From a checkpoint of a small transformer trained on Wikipedia.
Size: width 256, 4 heads of 64, 10.4M parameters.
Architecture: rotary positions, biases.
Training: a variant of Muon for these matrices, 217M tokens, 6614 steps.
Each number is 500 + 40 x the weight over the matrix's rms, rounded and kept within 0 to 999. Layers, rows and columns count from 0. Numbers have three digits each.

# layer 2 MLP up, 768x256, rms 0.0476, rows 184-290, columns 64-127
487542502487602493515410539512467542486421497510484462526523507486518415511553511549454500470544547421465445557556508551540563549459538467525476551494490499531517537508510517549425547503533514
504482445488465503509517440556464460496566494478519541498524516460493511488554438490515499503485499495485504487448549485502512418519527514533457539592483485560523449458505493589489497509488545
568528567481453538515436520508486551465521478433549490455484551567449412494437500466498544512475462468551481482474592494426508571414507573521541555469587496519516476533544481469561436513461460
496389463432555483443516538599494491489548433532483509490491480469439568556531504549456414490534476515476563461535458494482464488525450538553513551420513518452558504442474578550511533495464513
545398533434508512514472479551523446431490505500508501496507457488502497533486435541477461525473459474505550526507433468568498465557577561492491523524475524531503503482510458553442547451464539
501533471518526577518590473577424503480452497503426452508515439577517474498514478474539447507454516457522495516480505518513437506515484535481496537559493494508504560510540536536521490480504513
544453561557431575502549483554504547533517523422508510444512500489494516492446478531536517600424518481508518462500509522543548509477503440530502596486584528513554524523509568552521523510495504
499513463501467530507433522476540445500468531489483542487535571480536527437483540517452541467521539531511474454484523434401494448466465530480524514504486469549528505532512498474523405541483449
481519478492549557466434475567455471528515639494428524536459465547539500567404529542461504521410501427542476536453474518520467481494492531476488461525504515469480497466504415497474507484512494
472495511489504492464504515574494532486509480454568465554472541495512492498555464506489559506495440531532467431518527538440482506460477480544529530413519512515527513545503480526500439518511525
519561527426452535447498511545476482477493487433507568495562547517502523467518550492525461516467517576484473479482518534447492553484445556536596572456508500476486526525550535486519585518579440
482525467557445548503477517465506525471536531527518478505433544543476498482503455502407475479552522473518510469474475498478453515515530530506482520553509466486491500517453512540500513440463446
403566577537521465486486477493500471534437528483529479544494534461455445545463487499478504447470555481562531472462453594486531508454494500558423492552460472520601447446493463551520466518501447
514515497492508518475487479467556518493545490528527494492488500497540510523545527462484538496490542504551523455527555442497488469523450530497549498458524521467516494522531475537500513497498480
501554459441521552536509460526451510536476506451481502559502555412548562507512480467575546512554538508515457505526489499534539582500465558485515475460578505519565487476525471447539530438425507
470444438468536548490558514528494372522548474548467480559561450575494448463516520512472467477538547564533428551438474496579502534525436492497514484554447495493499439493488482534554517496417538
506455519529490529481556541529511535532475491514519476482511460448476462525512482539493469467465489477502504481518471549484489501494558529563478486552503497434516505471505485515488504504570470
524481463472496514492440532493492499470481459492507496517506511502535463457488510469542505473470516512490511494512473515531487550520517513524511522502479497475513479475493530504500462482472497
511405462526470529531540509480443519502394495501568527506438451492521486505488507535528508531496420491493535510533455505509461568490518507494563551515468564560517457520531490538495497493468481
477481505557516397534491524519551525483476605499458450528537474501537473532482451549486563526425496517480478498432487523580600526479495577546539541459537522518485555538431454414501521490511416
523508536534474515484550493484529495515449493533453444536509498503477544587451521594439485578463429481473509500485467483608514477502472496534526454455469521491531498465504505462531473485542522
558514564476542560428556521577559471492524512488499535458572497521564556457413406504540538498528476527573530420498503559496487499483450531581560459507483417513466559478519395540540525471525412
474461518538495571485551529588523455456505481455454499392500534527480551558464426534595540488528434478475541500515499503478530590428465520548559473540475380543468504486607446422527497492509488
497480539498555523528464491556525489464479531463455548509471461484495464516529448510540488514545489412579452576466444483456469552518448511433477553478479490418447545466520519458561505492491472
510435521476459492436490508497486501483531517509454523461457518543498510519525428527511530467460513470462543514454470466454483438530430536528502562459513561490500452436490524502517572512465501
497482509504526478508522509530494501444513539451459438416470487482512499442476456520494508540533572457543523416492436559557490568464500557576488497525486534453482526505518517497491482540549537
495460494547484535561514481490556449462513429477518447498539508480433500599516525535538497507503526450480450450531481459530473482460526495503543467491487512463494507537441430506503519514437534
474489477519509494505514536536534515536509472522496508515505491490506432482423479542510563535436490456477501471512469450461498504536510503468494462491486607478545539500587473501500511523481547
523458504503485487510562501464508466522448547467481462523494537505485478502491429529422514484479487558509518487502505525540499488509444438538577473490581512563477493460441454484516521552475460
468522511506411455502468520548496515511450638479471522448533516554576449410420464527482574549509508410512523504541526489402559459540467483470420611532503599459551467471474507472500441546484447
514507539500524526490526455472489468496495511501534491514503457499443461561520491498481494529503421507504484472534501461518489522483542514481571501537521512452518514532451555540490469542506522
534460483556490494446554595497490466428507493472480447380538492564471415488524429497470539521543509454533494496492522491569576533489504470447517541565495612457501463500552474481546532428467470
463511513511459493507466496497545467491502552510485528487468501460495452483491463478480513485503484517488480512540502465499495534535496508491472487506490537477507479474525511485547499474483511
489466475507467521451537467473543492503482492504467495500538509466495559478505489523468516503510539496461550489519515457496527526486469484524426550477499444472563490465519591528421541507442449
532496507529497468500520496523505502535429498504467476499489465559513438477530471503506537526478496487517485543545485501497471546500495523491520456498479500492508519448488485514515526494478521
469466554451517540540469590519449500514470562487530491463492487501508471503410524552444509509492486538575513441468487497499510464590481462465498551522495504487510524488515511583635470503429456
527553609417489578535577453490435595468525464425529496504444495485502555478546494443490432516550458506486552461526492522482517557474495490486522622425544440602450543588461460462455531496515436
503462428498465513460495494601464513389494529559471588489452564444467475524485489485487537500491448462507464551488488474481526587485433511510483487496497508513546458424465594634489594432556436
502471572530502552523627523438499518440609483547532576505444488508485493407396552513543482516489482545506499421438529526519444471392563541500515407506455549513531498470495480523431440541445391
524547496480537447536500496538521514452473475459516565496466475542519449469522489496506518516525507518491509490510476494484502460492482522485494478468503526494519452513457460510476490506475513
471469475496515513514457530546467511537505555462461534489490436517569407536480494516555452534522563519486442589520428465523504478585426462565498517493414586528545515431500485486459458496527383
506478491588538524445543484524476481575488584491400491438470474520617505516550457604462479551431534494481543478485502577566560502630523450502525478506538493520564464452558467507503555535497479
458456471529540454467436585508511410482489448520493468570454573492481476465481497531492451545576542523497500495484414587582474502506543536504538500531378530435500508486431428512476501498450387
564475485536476501481536555444470501507516450514529529429458464474592478447467556560486545466475429436512517510497429494521486503531597431543532490558516523493536468590462437551455491447477476
457434568437438500522512506462520518475486529508518549551492527496526544458504478491494493502487500520515449486521520545451508485515504469513466555508463484454513556530541506511504473487490491
513502537481525455502441554424479558464475418486481540541499523491538493512497480458514490539491489476559526452475477529437489485488520485452499525473490603470571530557515525522509495494517519
503460546461515454551511551537513510447450466476455489538453520443473564536473509535485535435442531491509483539512537508514457519477516533510391458448503587504463501525563529539473551542444536
499525477481505552512479512520536467496547483473476501478524502456519489483486529492513517548508544507480517455526511510454569456508547471579506500503554505497543471493509456473460461546569515
490547539489514443484497486515526521502583521461541363500539416529508552397455487510484567584556463509472555550547499523492545525522421502549481509548519482551501518561507490452523496515473513
510410524459439543500475446553542501515483496484456553473467519521493457487440505488607545560467432397539415580516510505433474472495556525520439554472472493446585454485492466502442507472513495
447487523534589591499506517487469433448470512517514551469465441497551610547530483480553551486479545488468458474442509486568553569439458512460509492443530488531479542549475542519437444397541543
506494552550512464447478519516472515513480478516509536432532505517591504505494490544536506472530456447516513476515537539490481511485546503533548501470464454545480527502498467500489488512573508
521392436491545497529439556590497453475567554433485537573514549525488459534493512504493495555553538492486531480499470552473489473469482517477543511564496578496464423504517449464479520498507486
468446472509550527522457515524507519560485559552514484458511479459542475553472546518505468536537444474550443505523533570524514498559476517507558500585494551437498503434523559557511560441464497
492531512507481471484451433485500519484481538476498555505482576556538469464453442500498543406476528478525433537485577476504509493507447549454518498469592490466487403424458465451540442518532480
451550527493480597481493508535505456495546532518536495461503520443508465575429529532481473505536492483466502528491507439514424509463497503470514525466458519448527503466541470519545505445558515
507446523508479560485548489494458471577476509505502530557428461549466498487516480584496520505446532528495513494485492454547495491552428461482576445475545533564466424530550481509494512540461489
524511561520506427424508465508494479490506520472507528555490503437537498564579480511463479508503510434492486477546528480539526515545559476580530539430502539505476500514436485536494482516457579
514478542434487489436566484548427495478437520472505557542496525566491542439557525534525524510504412560489514453465474591507500550489468509522434529520523602458541500560513573479433517567519463
496485536418558480462457518519529526477452538474487461494410491488506527527490516518470431491515505428501437520492477490525494524494515545460501558470495519489505455488557446512524500418484493
428500492518450516523507518494491552506474521481496457493495482489458571530516391504469451490428501512469515471563440527465503571516529467524574535481460500475522535488557503567522555563452499
501477526505580495458502505535465503458536480473471411501549435526507544603521460492559463510440517449516525491479469505477504478490543518557548513536491569548470536514539494559485497597488535
514482516513525522488475534508423472504531518502494537489513470490499494516486497509501510502481486500446496472491507554489506506441535557555475474532463493485545479461522494511482479514510510
493521600499578519453494477579494426504440406493471552506457501460527518560470505507606608476473510468523455592553486517458528524467556514462459582499512450550558540542526463574530513516510500
523472432517597461454399543549466499496474493445451534494453469491525499524470463511554494511542529471511479558572505453474502489461521499488523513518502544533495492461531534457402505476444489
483491529504492533505529502508512510519497491503476578449537562458499531488493482514501501474532510495491461448534458511488508574504494535492510529500493496448499538539529498526505514443488468
513505483440545506448466452521537565510521509447594538522542540468509547557542472458416565408551483476493552473518592475437507495549539504513535526469631510465531452552461520481524523490486537
489469470440573478493510395594473551461495462430541548512523606420563435514511493419518540509466499372525470512556472469554531499475497502496459531534541540499581521495480561574416482459498517
527488559481527581588514531515522498487542462465536473489409543522535421524518521513548455494520483457566499545531508454490502506456492541488486488489503501571446496556542416518503515574423507
525441474494547433441526476564477509479497542537479501525525486513441494438512498507456467593507479547507524452420403486574449539493412515585558494553392518458473541423526480487475568426518481
551525506556560490466547441544543542526431462501456510507455530485484497464601447531510525522440493502517463524504481482518512519507477564519485498477535440561483515469471491524389497505490531
508479564512432481513570489527529570527490527483486488517513524547460547481498514508581468477492581539478494444418345582526485474475382482566478461517557452543575541518558503435455534494512483
491503475583532502450466524513560487513487500479488517505444511550513516495453520516537451517486570493511563483420468535483481460479363439442485474497480507477558472448500493433422492478436465
567579566531469484557488512461492494410612474521469472391495521455449532409496519538410490465514509608456568436556462517516503603502516455575590477432542473491415514560502446448587374448488584
519483514542506565492532509604489384438501492479489475487501476483541489511480489508566494443433498448498500543478441511527476451503516498514496471526535498522504513519491462573417520497427542
504502538468541498493499528526422498559502483514501545583476458524470480436540514521555491574501557499531498446447480508508472531467522530378477486476484488582493524518470461515459547471483450
540497496518527505541456531478530508458530511439530468444496513553521546470507508521577481513489498451480535475525514462487530474492491500468508525490504507521443553505507512499486464511496472
518521502499550490489499501452525458510477530512487452515477490564471514487541472561556469537519505461574479485539450484536521513452436569519511506556461496440516479453508456435480474460533446
412609571441494499423421467563485563504534527487506539544541509468504439520510565496484519566426460489484554495510578548508530499501529560481470537554540439503642551548508485459477479574502475
519477593579516492470477463467559516510518510467520414465462366481541520494564461537455417501568384497522477433537500463503522496473525526484605561506537412466516568565558540444540549479545568
477433475502491587607461482536550494481560486465521498437482477530470520435489477462499532566487549542550539427540537542447474489457531510420489415461500549527467453479501490555430494466460545
499451551515424476472529448514542488552443467497518534487459494544522467568534518462449502432444515379557516534583517550504483509553508498542508475525539505472505466499458435498500533483401503
542479479451512554515546545576460487465437491498469476444461514467463471520426547484533472569568566518463448506540433512504486503491443552475503543520504474514541544468560542528479489473509448
538524557500454570516574532538459482514513463539490468434475458485488533579513485538573508545458508486437425582479446422478517470521508461505499544479540541466486539525542539478519538570445602
470497490469473557457511472508479516514531506535458522449589500479517513500565535556489523498475496472462504531477470475399509500520518467517506505508524525546461443528497536469462511515492489
546436530536555493503437502388499542487447485542542537511484541501527498536501453540472463532462579526397540461471509512555555547466451433426514474540586562499478519548558549417521461472600498
484467506463492495476498467487466518526454441531442500536509433486516484491495477473481497587488476512573474478548489438533508487514512482515555570520457541416447487511514485500506536482503530
474491461476551501578503547512512521434442417448514551457608452515540555599498506483513577570563463422552480502568429569522488421518515522500510562520453549484486527566518512528520495554501505
530535545526481540467449434483480565465572537525554515423566496423512542585618490458472486446536574398519558475497487470483534486597492507485528556475516471414465597490468534511499533536490549
512516562598459426404353593482536551511493506421459527519533421569541413500418546558496443481486430488502502531418457488533479488448430539508549502600480436526537530491440443487408498481531431
523469511527410482557463435565490475516487448506457514471488535502474514513381553516510571527450426488472534543530450479504518541508482547486456435501540501562591465512561454549462566452511432
479511460562458435428523473532469496455466458479459535490504468416509547407506445535462531525524465493426459407458472508478452510469453506509483504512482509518502485455509521590526485439519563
469467600516482484491535477501483528464499522412501494434526595489505498516468512517496518496507501483494451457483518549475473440427567513535508491574475463425481444515499491540461419531555523
570499532476570492559524477511466529487519503518471499477578555490486471467541576540529480467439501462485490557516475499524481523562513538514451488485457502552556543433468459452442600440569471
457581463440491569477513481442504528499587517519467511460497493488484504469494445537486507477474485494518487535499549445498546496554491493479470528480510479473555455467447493577504499513548494
467440498420514602551525524587523456433523503531492414524459480493465535445490544525460391500556490594545499514487413479495461534529458505558574515470534522448511464506535483492459482547432466
530512496556474498509395428465490550512491472564447511446542446517497531545565436542375519526500480557510499451500476537494600508492508470501523451475521587486448455520503528491596448495550524
455389489535491492497606481547512485448588504402514533487475581514446350456463526502469501455510470538572521437433413600541467424465541453590540481537486555485531483398466506530534524430412439
474552585458560466495528486452486584486505580473528483480460443532511449606493474467515498487572450451561442484537450534446474514575554500545432569503533450553496582534467429489434466559495471
477412477530477528454479443525495475535461573559495524522484510546479458471505488598455512538521481522562489492500554533492490481432464471523573476509505523446475463462516484582528419522430502
557446502576469497467468462475546452450456475534431571461516510455479461528524484484462471525502516521468548547463486471511539496466521503520496458448513553559495509433500551539465516472508540
506480491532562527482427467462548521513491509462525534542464555521487479490470460540446527437525572539517508486449483525481552517394497475519509459461545517488527457508454530492534490470437490
491484520549506508490444509515460538471489529531485440527503559547508475486494519528487514514483482453490478492458518500537536476515485466482477510476553482511548525485498554499548527471539525
429459478584574456582518523566515435448536453540472415437553484458527502580455484468580504517424604522478460506524442511579564607520487542513527499547444544465534444495575487577521515418489476
528489569518531548468449482502514435471501466477500522513477492570530544494550481532544506533517457514443505510515489488496466475505539506508451420474481541491516508546475448521456472518498551
466514489488528521535504551531532498490483514525508458523555438481453448405586535525515481518482521492525520490517492484532528567482498458516477517512450514523486530485475504503556525522490511
463502457543522519507501516468440490520471491470464557470571586568439489439473490495550536520530466443489539541463503513545523463462537482500505446514512494494509539402474559524473524436520435
# layer 2 MLP down (transposed), 768x256, rms 0.0474, rows 184-290, columns 64-127
454461479444493504482481526494606520496482504489432530558514471460537495469489505466498488564518399491570449499408533504552464541481534509468513525540528506498444540452535459575465436482538492
522536537540508493495574531574556512509419503544547460509492464522498473471431536460426534472489508487485473502526422457512520534530422482485491476464476497439478478529469455438503480514573508
481492491500525540414507539529481460492492488505453498528524469480514518500534603533523501477380521486486488448530551513523449514481437447513489527501498484526429472469551566546557512487532529
500479521474551504419519461473503501484514493551517502539532512538506566491413439531581550482560473530552482527520524499514559511451532480438509493457581390467492491515526501562522465541547471
449500546474505541470509524525429530498646574470544458516495539490590548469495565479438485508449452458485520480474502461455473484465453459500450537476501452434532474493502504483432528365505498
474476510468473534486481490492529450490557486511574500574419494499507482499495489518492473452472481507489536474561488528479494507533501467512516493392592553525494500500511460500521530526487492
541532463561511550513545529481501451491520557469571513469473471561532467494528522548519401473484487494527552520491481481480585457487461453536470496489481490487517504497467494424536506533490470
561482495496501494539464496484505519475499489516489583478525526503499527493462499498518394462534479525540492503476494508479518548526477488472474497467495431456574430536523532465426477540478480
454487488513467471547511480463496575476451467496507490458541474521547551493605520544537553501560471564473455495510572594501483498470546478498496499459573481508521495520470471467503440470551544
538537461516484410470529478540503476497537562502485549408549501538509456537514470436475457479514488504544528458507502534463453507472476499584482420527459512531435412510520481546490473540555509
499497525472497510475446489470528543543485555564477495470400469506478488507490547499500510492451510433529484499484472501469535480489447451498453505496503491429490516555452457513569473521491553
480493471515470504537474551494446467486499528519478525449465502471414465507517565485433496497537510429497470513449480462495472525515505516525466510584562495495514448510492481525496504500516427
533545544493536489416485551503477526497532457479450505533470479416450416540477470613476586429437557475610489484515426608486528433546433529525450522516535463471477483508454500546460408478507586
511531478484464536525521448528478470463502496503515538465493442535514481517491547506499512493516525510450516512499490484473529548511535474513537484463532482487524413498456464524552536550499482
474468447504433559534369576504528515545481386410481512558550478478473443482537486432549554532541540487502466491502550446547522489518476526486553539489494490488490477502540545608540500478419504
544494505446492446486499506423495512554477471574532518489479484435556486496518463456514522503524482431501553455497499463412561491567514514591508552481517473455529466521413526538538520487546556
526550538539462499488484517468491519485492513506426487478457506490521548460508476479468509496551463477520518466480517483465490532519504512541521508529531460505490523495482481465486530481467552
472503475488477543470453513500499476459485483500478492483524464493462429506497506534541492482477488450513535487496463460551474541525446492471485518522476491496493507497506514533469497523478493
480453476554514481512519555403446521497419479488523464485488516595533474487561499578572523564446444466435546454508463464508461529501472467536470500544491551496534467557564487527468481504471507
460498449592465440510519510567510514610497518512463525465473524401508503441519441569511545527442514490518578455454516501581608514469507617525500468478529516485457532505486470514523493500521549
475532506520491458488494497428497450479488534524556468478513518551493466554493533475430407484498461487545480504497477500541505455508521498557542500476468459502459452499546564451507446534583521
511501440516514461528436425551583543487495577495536472449537517434444536549552547503466446512556513579470451490478541515471542518507487536596534447451488459457499488483531526479493468546475510
541532644600504539469544573491470460428532487506431453479577512465400514518381464548536454508512514452552487501525475515527534536398437530528544500576447439580455532475595416493470450537504515
479558491455415497501485512449500465578459532545511540459485492449447494432518481512482492508518506525519478501504493518561503503445464493541487516445450515505506471484589469462551550491529555
467483560477443478519529481480532486513454493525556442474438533533468482494510490508496464470540466454481453565485495460459468492479362519511487539448529512568550502448481505522554481519476510
528465482479519545419492534499531538553496515531471549550473481536540505555523536453517447483503461529476457560527476483489486445458545455479497483462505481536538472491492452474529517510493511
476443518546550546554516487505522474464502457507507479496534522495430504542453519564538491508508543427468483523513471424482506482430512480496545499490491523494526513498496442518517520509459546
547497517517492477492515432506459533496494521490484500485528531521494511400489545514533509554500497519504521477529448453540489484508531511486519482488478463485486495533530506482522496485511578
475576479472507473485502550452505492479524467551488516499500477514536522559463533511556481515478457487458506476430521531545536552495493493489482479456485537467531501543486518500495460503487511
510622446517592435506460541552464474506511543481536442521535529515446459529484529519505520522550454473482572533561481499511536499526525554491392603464446530498510475560404430477470566448515485
506474507487497449566479528429467529500502489498533441465488540516527456471518500460539522553517505470455474583491489566520523499494433445546533478550526497497482461531505494520573485508532488
498581467496522443543533481564450514499474553494508579457519464577523533451452505481515501502510443511508502472533552513456492471493496495545514523576555524474495493548452523517513448546416513
473498511523470508547499451511503502544450478480599508478538506491462505488534492522499528502483548547516498468502469476477456521509528507480525515497461525533507499501475537464472525489481486
508519503507463523473503426483566468525520507443457476444480547442438634484410506567436489570501496449543557515489472514555464607484517484500461481493430482432497474479554609545475550454540539
544501513497496485512498497515474492514483484473478484514538522490498505508484498489472490510490516429507547563526516475487498512514510496518529480521465501519496477545488467480514509563497505
544490428457514443500516524498486507497476437512424480489513456399527453503489460436450515507519501596531518523473474416473591450582502482451501504574481522525505488490568501500496426451554516
508525468503542447549513490484471492477423390405476420504469496591482520534471606490556462528616508518454536574552475540504540549501518465537581535602363444443496515496429528468524569470448530
557463534533513475486492538574424518460576556528515513453473518516440466456483476458589541481565535478461551547428507400420480517499562501538552436555570447440456498469559499487445542455522478
454520553459507431572488462474449484460539475552531559435547442491521517485480485477504457514507497563573435491460502555509494469464477478612484379460471484561464462505537586536474492465428522
514519512483480502448469451525474446462518466469500495501446510517532469450497522486519518473467540469550514482494480529502476501475521486495518505482472487553555484567500518509519493504464457
438418470432444520529451551480519544455533483469528506512519473481550479515513561482549506459549489534556504567502439508538489480565455483475499472494414522568589515474502485570526509422591506
526511501533559467439476474519504585529456458522535443523520563536503463557494491498486511412530436506506385498543558523507493429471481521538499487495544441468463479449478518434475468523524551
613455526497476487418495480553480507563491546514558531492572501539457530467502455517474519493420561447482518535501525482535461538385460484478383520449537543452579455492484476555442542569545478
564501520516540558499536507550482509454553503490530508498443496532560453426473534502517480502553615554562536487450565516527484488525491574487504500503432518504517543418479528495488496464550458
474443510561548488496418520497571504528559490516505541471505514486539492489482506513462509439449470566564458418544543541507491530566531467501435564498552499515465557447508547540532433467537496
504537531491536481455461433494477506467516489486402536483459512525493418505483470496528501513518466541480514457540455487446428507515481481489493484476474498544516494554467560533544500529565543
543438497516415403453482520465499509536524587498544506574530492512485489531502473494462422464457525516542416461419543451548539496501521439529541490523528497450521528500444487469438542472531451
482480564462497536461452509470539443436567532421473505536526533473499466496439482519527537516488524464528537487553521441537532455488502468491498511530550500508509432510531482515478438529483503
503547499457521455488527516498558462471506467475478562545511532551511412496519509495550502462536513535570509438522395519456479460508542509495510477483497509454513476502489451592476536457475492
456418527468505587498568468499541544548501469489460492449497428512458471524453493425522661460451475502439462537463478520498513446560536522551500545569542520407521463483514516515422579540418452
447453381548585515451505482432480560507499572460495600524537445455501477475577455414477564478523562512474528550470472484530455531540512535415534445485477489482487508527478532524375484436574479
501513544538492527494513513515495425479468456499480554471550522476540532490464419574533523521566457480521541459504520471474497512493503419526540466514441506518508490392508451476506483492560545
487458456450496510466484531415528487551542537484512455504564544511503453483430569495539473510474538506534529531524475512507523480551469498441502418511444483559509533492424558511472532465517449
597524521532488462472558492499482569547532484473459497434517554487530478516545467572493474516489475467524502570510529514503481536498558455530473492480470530549497408458529504493525546514507490
574534507504543485498541519531499493512572502509458486549499471488606551556584558551477474487472480462408496496463523517541524466515468499574515494456485422487487517537433456506469515493508508
484455468537513481459514534541512504489496556571521456452476505422543446513454488544555488408504466513436493447491549461453472524437558510419542510467538557456489521465586535549561490511538519
504522494465548480486486496520513568476507539538528514542471480477505541538527550459473479514512453535544487507454500522454538501521487510539514453453503515448557518462500535438490506518560564
530481462507458503540528501470456485543512500499543430457550515490474522466462466602504567533491496563434477498526559494454500499501440554507578542546458469502491526449471544458547486425538440
524526528503455459532531572474411493469461569446480497510432506529434528481614488484465472503494473533517507510493462528510532496460514597532479484523519523489434601551551546528523579477532520
514522531520557545497491534486544502564464514566560442480494447535518501505538526514503498557524595475557543520487489478448521458561463450501462548517516441459514496477531540449563537525464525
439450469475472494496431522467530514494539487492513538466496522566483530495531477551475505567429549475464432496527440460446483626525551422461563578471481491569443502457476496524504436483536451
438459477541512531512470472433472549497503520469532519518508487498522524413487493434531560486535446533554484477519514515486510448533498497497513455546532417500560484491490504454454501478524494
471543522529543500540500449462451481458487530517512544532510478479491517485559487574553523457445491543476512497477483550479545510515513534491474515539457471529486464519566453511460478482544507
490480456421498459564580558472490468526444492550414503441491463526517513445478453528498415469480516495500463451502484545519499473479505513490490502529560532491409453490476521441516456499460518
469462459525426495507514443514520486524538454445477498459534532455444513470492514501536529482497523527570495535558526496486510552469451505524524458519492510448501584453490490593519531486500592
477440450457475507535459478477507487456542517487441557472569495525449480497516534542529476465566555487493491480417412477496556517442514482471478513461523469536502470531486488520477466521480541
503482442472452486478416525465494505538579481517536593473540549478530448505535489537511523521552536488518493519479449459529529431509498464452516536499544543483479550462535522451448388458486475
527478539463552487548561477552489488535514495559519529501533535540504505566442471384497600519551464485559443491519422511471519435605492570597470521493531454502467506547374512614457506514553396
471412516531463510481458425504501440472473517505428501516544543496548506499538405508399508505526525468458525564438505418487502417508540528504506530571448520564530531525534514471562462568544502
521549504529508436505434449579464489455569435536532435554529507449625512470491551572493470509533489568427573437480515553540547387518475546606585574457493387572513457394523474515549567456420546
468493470594477481519453492518491524464498528510511495514438515386521418452558454477493460449526412549557498486563554480500532525503531546403558525493531487538579513567530492538538557440445535
481525431497440522509451558507465491482506478546543527526493542523419480464517501482486520462573537495499461492507576519502574581445420494521522436481463527467436493474477535559482528469556535
441504478543482494481500503470501476539489538489510528513513439509535479491499470513501413481485587553478503527484427482510487519496472441585502494472439516498559435507550465458463507527514471
458491470609500602471581457392577570485613521507528588439534462501538559599460438443498547477549550484524570409512506533561586467551475492616573462489493500530560487439580515537482404471568486
477474484512501550517522530511504482531499454475490504550486476532500544523497432517570490489490512480506526472511557475516492516417529492500542515550590450469548533514432499593493537554438482
502506512475470493472389533535523502492537456492478518531499539498548475466510500462479474514515456529477548515516464447521539471442589497485479531522491519473510487503566479459546514478516510
467509516509487469550454514483427525504531503513504477488498516529465501503503492493498450502548520507436505511482493482471541505524500519497548471514470540564458511489475528492496543521515493
520497535494547413501546550552458545533398454498508530500508513551499481493501475418478475524513477516513492471476527472496477473558524516483560479483530422497485460558463527479497487531503501
368540468504499445553468541494609579511503564507436560561530510483441537502483497410424522484462578489509528415495444505481446467504512493464500508424567444494552502491490493482487418591475526
388442438533503527605481439524477553443417442434528532478470545488548509482504566520454514513524476514449553502505466478539519446456460442515480490553500526532577456438570486498558463480641462
554515448473510416571512424581428442501508569388503490506429440459515525483554554533515493510484474543519448550520504561507491433495511590489565570508462510474492473471504450475509467560487509
445462507533554498481560497547547520578429537526528540564514484450427504574639508423441511471538483523529546503601502503455515479533540517458527470473481485490483506526543485499536537493530543
470493447528565508461447482508554546449466526532504506523513492548446530472490479472541414553478545484568475513474478575452500464456476488536489460507459444507471497526552506514543517470530535
547520485493446472522476505482541501517530523545510499485440529555517491495482472463525440517504442499515464483510574510494452511514447512543433529489512455519417498502453424466586459548535426
510480491470542561446527549475532526479524523550437492440579523490507554507549574540476542546480579526482510530490440463446554523514557480499524512509492543516479441518533568481453489480466495
440482529558494511454443509453497481447538542589596600542481432469527486490483495518513486432495502511410413514455456562567529551504543444463511426553533495465489502514519605438501442556535475
576450487474501483481542433532431532553426557514512460531553542515492534482501497454508514554528521558532515481477452439512484489421516474511470456551521496444474486510512500539477535490470527
496575436452578496512450450550465501607529460551446495560443469445459522549620421439531483535473504547546455447483550511551510520505519504532542408519494445469578442477531458503462536523573466
451488562576475460502563461524514492534466499494460479496525497516523448544536564463464486501537410507551498520529543472464529447511501463514449488468502495447499480419521508405515509452511469
495527484511546449452467519509505492594462538467501448414470546463507504500592583458447537488512504617470621524571593504442426534453457543498523429484422442479462498559495541537506479437498447
467506543533455539493399554523470507569505532475490496431562481490584458510467464495463539533586402455509566501505496525493519482473505520542500524514565549486555564422509478509508519551524458
498495416489401525496480488564431515513450520516483511491487473458492499498550458547474551534518408501477508525529460493422473465559471453574441538528481463472430500465533492551525529484485481
505469505490487518496524451526503549533489494460579500503460482521462548520437441515514430516484493541508487486485539530543500453500534553533484558452486532510501480510461559580483513532462500
489526532466535596506542499435505480474558522468544511519464492546486526495457421514536487434573434482539490456522495535536496481496510488564588450485540466434475440508554519451530468435543533
512582490502535557495489424462541508556471573538523527422485516484504511452481466538534464480437498504481503524542517467503492485524503490474448460504516494494478424496488470542449508473504520
471515498521508456515508567510528405536464483480533474530504537529462487512514467482503477514457475492555406482485615523557493464507473553554522562622521487443498492546489465565522524434513597
477484424556558485410442470385528468559493472477416513497502475537414547555466378465528532434549404435457488427472482538414514500511508493444573454493525521468482513480518506449430456561597530
435424468566489462443542494500426531434518559503541552448518565529537517578495519498496468495508469534493450523588441593534510457482469550584441476427452513471484471563418519488483509472450555
482509482487522459464503504511476580508477497528542447592466465522534452514491414532519476566500452354470516528438590584520493508576572485455410555493493598513483509538491474482543495525532501
548519503513514443496527563480523480538489513476517502505536537498487419504515477463482484470486515477467508491522490568495490476456471445452444533504567489458538545484486496486482536528492567
536488524478502483523443505501466455460498491506470520430469499444497481460485510443469474515479509443540497532450483468471497433488504500477519472556517588550457491481456562494501507490453495
546528512520514598518532471519516512476473562490511496532517406419509525495500476567544523539473493453577562481424515531531576484583469509483474476530489535490469538503474539406469487486578503
481533533540508471456464488468488450448551470506454470497489505567525502492459505458481519544495492456506532485504560520496508520564522455468537489518480522515603523486551483491506496528512454
535525345461490523527497491476570531555473536530467504424549524588450555581554473513559566492445577424489560499472440525515509415436461461421508460399442476552462549473579528505552520476446480
559462524528553560443439494521476467471480482468486546526466503569472500446538489542497522576494486507495504523504516461461481507503511492480496447498427538502510499522501474524451485499459584
468513512500505534564453510584531488470514507479514510499522432472430506412500539503518481548477544477530520534504483456543494606491476472446512498539468500523485577485459480497531511499477546
445482518475492459514521523475548440502448511510528538449520477480551540535513508474440445520492441586551467493526567493467478469459453537468533433564480506476505592518471473468528478551456473